config.toml
n_kv_head = 2
d_mlp = 1536
vocab_size = 8192
norm_eps = 1e-06
bias = "none"
parallel_block = false
extras = ["local attention windows", "value embeddings"]
init_std_qkv = 0.0621
lr = 0.00173
beta1 = 0.95
lr_head = 0.00557
warmup_steps = 488
doc_mask = true
z_loss = 0.0001
Each number is 500 + 50 x the weight over its row's rms, rounded and kept within 0 to 999. Layers, rows and columns count from 0. Numbers have three digits each. The size before them is the row's rms in percent of the matrix's.

# layer 9 MLP down (transposed), 1536x192, rms 0.0937, rows 329-378, columns 0-63
096:516497558526557433496474496503409465505538508437434424509484531448511512471565530475382549496504520450520490449483486535536435452470514414528408584446437453499484548462548485573493565600481536
106:479433497444530492541519501487512573462500519462445561577475447404405525456434583471540454552517431464497540515436529447492473431535445462490530512479524470523529522519511503434589498467463504
090:461493635546511480453607515521442493517573542487511509511503484470472556560581489579515404579498452441521512498505486547503501467413682488574466535511538445522504556495533591493507540500515451
107:652458498482543512484424478567559469454507570510626413555545416561450537508505473447425507436518472457450506539492577580558408408488414465585558487572522524555527590494535537446493462478413562
086:451526506317503558648471544438597690605535458506617450453558470455509448482457550618566435648427492519507491564467418495487392481598468481471470513539524463523409616522473486569444564499535546
093:385452455475584511518438571498468558579534429541543558509508499606479473437418509577550482593554501383498511395497469542443528507469734523528450504489547489443550558497485443495509444508398484
099:535493446561492529546433512591487490546528572481546544547486533403471467530501411531455486516557513577421466458486518525463496523425437499458548476449537504513555516488468480477633587480563482
098:462507550402503502465454573590478509543475440558573400581555497458515502510433555532533505545564421418521502543539496514521565456466556505522495563466489527527523583479431573448464454530576556
116:468451509471558483551532566470481525619517435506529486511507518620619453527469554558495510462558422460512520626592557591486528521455498437521445433434454536559519526434450424541468540440487535
094:463608452431500503583484567516487518583544508409526484440548486447440532505493571460471499555561470495562621454542493577577487498361532496570441471415484482520520513549543357544590483475503439
114:503488419531457438581552526570505481500457439480436485470473503544418476557502486517458522507592496501463486553543568516488512491492406555493425465500586523539583525495427471417490456430565461
101:540483605454546512550468427531504514440552471419502588518553489498479538475557570482529464477464485495516388593437544514484450466575530499529551604497514512463502570479524484551535463559500492
097:492507531450579572492538474549533405505551566506499522449520631345535527570521518512508443534496557470423442518427667475453477531408491501537568536376485528548598472498526549481564480479509496
126:460403485491533567500429491449455524528496458483375474382507445451475530536492539508525574495546521570476375501502478507482462471517364465530498425471536532465463468439521417492528606493468513
108:403526412517472559509438486538582488566478535536555612417481523574571405505565510558492467521443614495535584426567535558447549536517547573535430471479495488598537537423501524518551392502448444
085:534460462506512460500369530500452468536477629419448485427543485495443478431378532481458491572541544437487464391449607540490438480442422437443459516569481429513561541499531472506449487459561422
112:526458570506475434411455562509521544556458509543532501550495600470517467500429449483399434517585529492455494558530490494459493486456642493475438548575496507395414433481524519502442422523466426
099:478512542540474431479495518522574576474557472451586515393498503527459534501499515616458526461620435474532420495501485470525549572477452450474510520450428493491475533490457497520513512426579441
093:426537494436534587506494460447591488546538543473406511514564425601459569440484432624496471457473506536423534512566574455413559540554556569537480516502508523541470464504495444487444492601407535
103:498506476535563519498620541540493602483458523550504487453541478456485556444540538489524457542483437425614504532460556515524514504430524560457479550549502521614568584478503528540508498447508551
108:507486490488473440461448497468589453540561479476573500426545471466504509510476499529557535524608433511427577532509470498416499528758374598495427501488498476483589511537464495500474478463547527
094:408516570456527509553471543455562508430520530499518513568574456415563585484529565560518499518514516432499488577495551489438460572612511414510520510548413473460515482510578410531502474425525592
117:514542433452495510499437559459555601523524355525518539488431504465544545480525458549488470581529591502486484520532445403508524498475547479606500496511514597509596466484562485527507414549501512
104:563470487486596521479578479535491439502598497521507492471552600516495458549512586568602513529519472466457462496472534499418505506467596467508457530527459463534601592416435493567565532482480541
103:508551529508524547358473417529550422500487547483525495486500394541454502523496452484438467534538498554565579541565553466570535428406572455503552450503433481486360457462528520465475446578428524
093:477481501452574523513447551484487562603446558507585511478523556587559459469447496614526477576541358560524572528579503540503459466505658592497413512540592503464523454470491422476444540529547455
095:512398472520546457458491552491455470431545571551469402557537590540545477418500541513568493510588587423614471554469495513556487527478460453459386569394455438494530536392572525506477424495521536
094:624505515359507496579514469465589538523535437486520511532526485459500544496519516506479497505564497540506452471486537493540517595404417500479423535447456518498466535461552399507506500548567461
098:494432478504474413483559494501493516422475489471574495504449496411448478494582528546498519517497462440436470477486522498441519555507429524506561488486445431466526571406487486501549648504469460
105:592515438488494450514474477462472505515452498578485475435553532603544460462424445485545489383566542449480512494470443594569530544569399499516460476533578495518601503486512466505557528541504539
107:500492490395532440507533503541471500558468479531572517542486565494490483475613531482446467489516450516521514550510524509502542591481511508494433550545614531533549507477437502542515489450491528
054:475570446528458509482506447469462516534513421437476534591477456529534534483439479534517492552543463529522479546514412538496459482510484407540457514487497561444554540470468491572436464470429450
104:492504590497554578528492585512506449503467552527472453472485522490478477548548568485591517455581591530491389378491458476531467454478428528525488413497550494587497524553464528508493608497498573
117:482448575540524520536471501438417500565504383526421418484476496466517481565522489519486466462589481469452408447458485572631507531518508485450592458480514474458541500512508429429486525442520553
041:472484514471477549503422526440500527426456496552450464472496491513449455448461467601448473480538502477477471479572595481541456561538502396448416519497471500549495522477519511493515526444517425
102:544550601514534484534507573489457471475483491394495430511576505480455588387475467466379434483502537614509490515473521463457401447460584428538517521465521527511471436509504511518407613502552428
100:418498502429544471550471458391473540699592581451477519499619414523523490483423555578498452595524499497496570457550509520512500565478450498431500452434433518425643510449477471462527543432469470
045:446455526494464517526407440499510556473540497511528468462612406435516477431532517576508480589505487493509363460482623443465443511498530440478515480512499529486566502517530444523549417581506552
100:505640512469533480524502396502508513572482405555481437558572492420513426488517475479512440574424578594424530496495577473510546495528487487509552466612533521621496575536443507490545474524475420
090:512534610445558507503507577454519612511501451495540423554570547513556459460384493567437518514550485557579496541489427458586479442501599470493476511471501605546475549502587473519433496519509537
102:499513527500505524456447485480555548544492537500520457451540431568502458497495433535443454510494540544518434493497422509517436454532485431524522535505464506545490507462541498499549559529517553
102:554531486489447521493512538544516598445474552475486475459538622504473579453395495535404575424434482500513401472502483417538470516479444503494464486453544538539559531466469441553505482502612521
095:460554474404536533514545485489450592546562486507479450487506525437394493518524528549443429512507493500488543472523532573545468539483571537560532466531436528542397515538502527438504452479518621
095:493502467359481473474470575552491498501508586468456468466499550593456521475537469538525522459519538514477499462446527466481577478379459530454484459573506455432443566450488540512550423525548494
087:362452584615504401517470546528404400535497516459475555551475440574535533369570592473458530522436422467567566474505361586530534601465551473457433509472477496516473484483537432545537504455575475
101:565564418439451515467495476544439475482448462511525530400465420591472479519492464439540497480492447480527510503472467474516518555542463510540479426406580543523527456551515519453587426451477504
094:494512528488527505422540381509526518532511553539571530538477509505506517582529547459460415494467472526544513556535524602426496448506374449530506669526530468472584481521447523572564426505566543
099:475406588489521597461526474559518540585577577544480602536497430549437496523538542444554543486452527405495450472542478510469530500374599514477418645587430455452405541539572526485453478556427559
099:472535494392525507551473546479510531524461595543431469502569516501514461517500522472596446499541556415522520460482472532455506554559426478574424564572576545534538492523416549607543543486525577
096:633428456472484520411522573484444463497446486425521499499511675479460400408495504541470594480467449577537478533461523494420465502530552510483479463521520460519455422522497551541547628456541529
# layer 9 MLP up, 1536x192, rms 0.11, rows 330-379, columns 0-63
113:536468494486522543485573510502433571522555531569498488588577542462497570469503513427556554454469463591444538501635438427527489530515465425446496425517470484577448459411573452590518487507449516
090:508474416528515442412427503481558503464451402512615473546436602463466584530548516489536503500548563505466459539471480480539526491449549540557564476540532459468537463421550549553479464438421541
115:480524529517455556486483457463563464454467514576435423588520517440507440448523486503486556468532542560528498590570481554516502508609396511449402523462546497517561495477603518464554545532479557
090:564494459518476547552478431548426558507585436470562439543475507497489531502510527525456510479576447557468492620472513444421512618638471557507478477518584584566572536454539530554461497521518475
096:517505456468520490458496484462564515476434525473524421543503578488561564467498597483459502510563474558462491606601544475515542441490524427493470551555488539656473474557501505477362495507467483
092:533421407611433457354459550445475551518491514482522491487440521515464511528595472540568554449594523572491557584511537445445624548495471545534491530437551538547595520511514561511515488535594431
096:466505502461537492514527595500512526486491533532535520418492468566507465434510459484515543470588431471492497612414438418437563558488493479535514478467529416523476482432444540515461410552513490
124:536417460514462524495526524493457539495446389503530448589458499517531524558540529515473568487501476480490448489580475527455457507525473442468460404386438527524505541419443507501535542569511481
096:494428504497519582523493445572633504477476531485528488521490505530623508572591469458384491529462575521428547580486465536421549451491489536516563493529451508492475470616493479533473441411556422
107:500486466573501548462448508545530489498530485582513492524540515539503499473567553541467541447589550526401371471557551436478587488525437492478476395458583527496539511575413455465502434424597491
106:509452515536432465491422564515541520529463411476546530550507468551465476429528474487391503521530512544437365513543497540475409491488487421539499549543566499618468465556545438525538476494534513
100:560468472574486495476448479525444548497510462559481461492585451527499505512598482498431496496478452458495430458512577541475509484490531446524479510499445504579485499421570479483552396469586557
112:602486477496542576509469491581517515518525568483520451499519504425467490506553516483543486427481506495467508515456507469504507470602454532481530416445534463555442517506565511424344490488513524
108:511471508592485437492560528542495439485524491424526484469549509465558482400573617480372534522573602520475522469518558502574595511488444501617467517461526562500534505442452412428450411419508560
082:491517407496489457515552535445521517435408493435492459452465551499596484520528413527444474507579485536485363472445624489445573533472516476522490613540538509584483389556570527547444457491511470
112:589455423572468492390460429520496476485436413510439506428495518514546549582575481514467472442480477468484458494521430424425612604525527556505404393401430505469402501531488559524465476536556469
101:593383455509447562497519466535612580403445506523537510490458599368489506537552543516529531416492474420484463456489562482619491562501516501491553554472543495455483429493540511599492455454479565
092:527460495549461532429474530620446464422556523554506516553396497514587508511613479457500506504464588486424456545467546416520526416468494440520527506490537552514528522539448446429557533495459494
100:447495454449511549489473501573433460480430434479565404451570460478617480475516465495494623474473526443430462504486576416506489540491491530522461441503523589486460512492508481503482534522436608
108:561529479595490521484487504540495563533390485473414497451444555502512527559514458415554502466464490499463456494449405561566460501514407478581565505507508432561443594530386584567574497628470446
094:472410460655509551492516419554545589554510459536582539505534496497452474505559479454425470421492544467560588486506482543524517423473525544488515496482489593568432524477499551500515411523550492
119:643424421491466517494540515493534547508415419540453430447440589410542485462565605541516580457482494469516470521488552461542512507520490517554621454477485522466418462478570514561494415490535514
102:487495457605447367450566485511404584424534489564431482461494588477573512523488453511498460485510566458441388504516484471531531434496502503498454523404480489480585479418503516497491461459555600
103:459546515462466542460577419577533526387495436545505402536487427550467533396539542527497525473521628437536469483550504533489430388521541452480455503456523509519476500427540486432526536541526591
095:546485491579537380448572384581521425492511396558433422587431487490504485491532522387530611453446501521548550453486452553498506502483489383513450548536494587574556471488505517466489447484458581
096:428556446490479424546518497465456460526425525485466561512419391512485523607518516428481478465538604656479456431470462522449491471528429439514547480508555509529477421520514466525494461543539509
101:404530375515502505450568464506554484475502468565524527454504580447461543524585566482487498497440521544480503526485563446591481544499513452648441475549472574531548456545540520494558316535606498
098:603441467575502520479405500498534430434480438446542541617537453499501445489526583487455538432500520529468457506488448508635541509485464495463473399462530578546512424483537535484483520542584558
102:520570412516464517508513517560457495468462436547509551449387443519538525490530496459487493555497501640533480462511454601525436518536456454589523497469580454532500434530459490565543465449513567
108:551565517463454501425533450564587472521439440463456538504459580591462583482533618400482541506501452469542500466562416368443493484489478479543442454538605590509517469586500399462500420488558429
066:519518504516412466391580546548493533404588446569434484569454537476536583518527457433460581481452524454442440499516550557512592543571488561595523510504592548528425479546543510513492485427537486
106:519487496465506556530510489502523381458578447567474468481519485481485501440606473496514485416521601505463454474536508511517446472484475562529558467466484564509510510433475541529439473511523534
115:478449561493502509415542522527401532489537475562432533572482491548516464537503497436506493436562508507438466489618464477518472438603449526455452414448558492474433443504555443495426499392514529
060:463439518497394534467501547606530445421517448539489467540527557472529482517596483427441549437496573484454420600551495518417582551540440486531514558463514497535525408509498516507373467553562486
100:546456508495450382486502571496417534547524488448488520418424491443450562492553520517527544455528526577467522479589597396537532415529545424522493490517490600520464566542486535518544464558569467
099:528481504559445499530496550650531523500450419540518435565479599476495498475503600442564567494477529469509445511573421455441576495538465485494460476562514486470545490506547544444475540519467481
056:506448479512413457517588571556415494438574468500459486493413557461557513521546540425529514384490513436487462532543478471494565517528416483587491527589527520609511534482407477558482494478517547
097:554466492495488481499593444568543464446497532592496494455501546460601517512535502411555456498480443503528516601466477407469596473522479463475469572523566529564472505430400496481502426490524535
090:539451538487461473536496440462510510389442499501549450587439535482497509524487479488506487487509525435549456504421469477518504534531513479592495531490534526510519472493419566585435466425624409
101:584537509649460481481530516603452491493488506492529499562513546484482491450518549460508546503449464411506371515465411481582429500483478568567598506521583569413548501561525500444528521485564521
100:481433486542500515490569491467423586476466545560541504659473486467453534512576540509436459495442472593530468516558538571435503427527467508492505480491470437512499529423473578476455445566608434
094:537537483470508468531496478442474441474473490565542482627542476512473512479550562446535498533557516460473470475535492390463525545546501465566483483532519517509607562520514498501539454585468487
092:511512534476423485410497465489380569391564508535442459425465576504442487516467510491547496461462603441421494491499507529412477494545532479566506566463531535460566459515560435528500515525534503
087:442536579488537559507517455540581568533558473499439522551530493429480567365466472475576490534375468552443523515574452491467476525493496527632571488455534505535535462528413525525558522432493445
099:547572537449464561568586496543455516475506471530426473481484495445540522496434466505548567478510497536534364538486501572409552531511438517546513499463600519514537448480547505515501547558550569
092:468526503469436603460558482579561456468458479548512363412540489535432477520598472542483484465553442520528476481587545435575537444574439535528524403467475548536533539569500547484438562493589406
094:458518520483476542453531592590494569506431480549518514476468514470424540476439512509512537480524508490537406431498481529443533551586497480513523484585467478553552526605466450524430490618460534
102:529514473468454506503632478509464434481581528486489505511406536476544546433565575415544484469554489516512462466548466538505443378487494453503515548527494494565438437452564507580567500451513454
093:519419543483494475499586447547386532440523549469570554518542564493534583436572470458520594484484501646575427555504500505492462452520471483530482534556461603480525527466520424483488541437616531
092:622447548462444447488503533538443509510441538508463477573456502549536437540542502425572510471518449545479406596478415536521413420479482419478475503568522554524513415486487453476450509555507562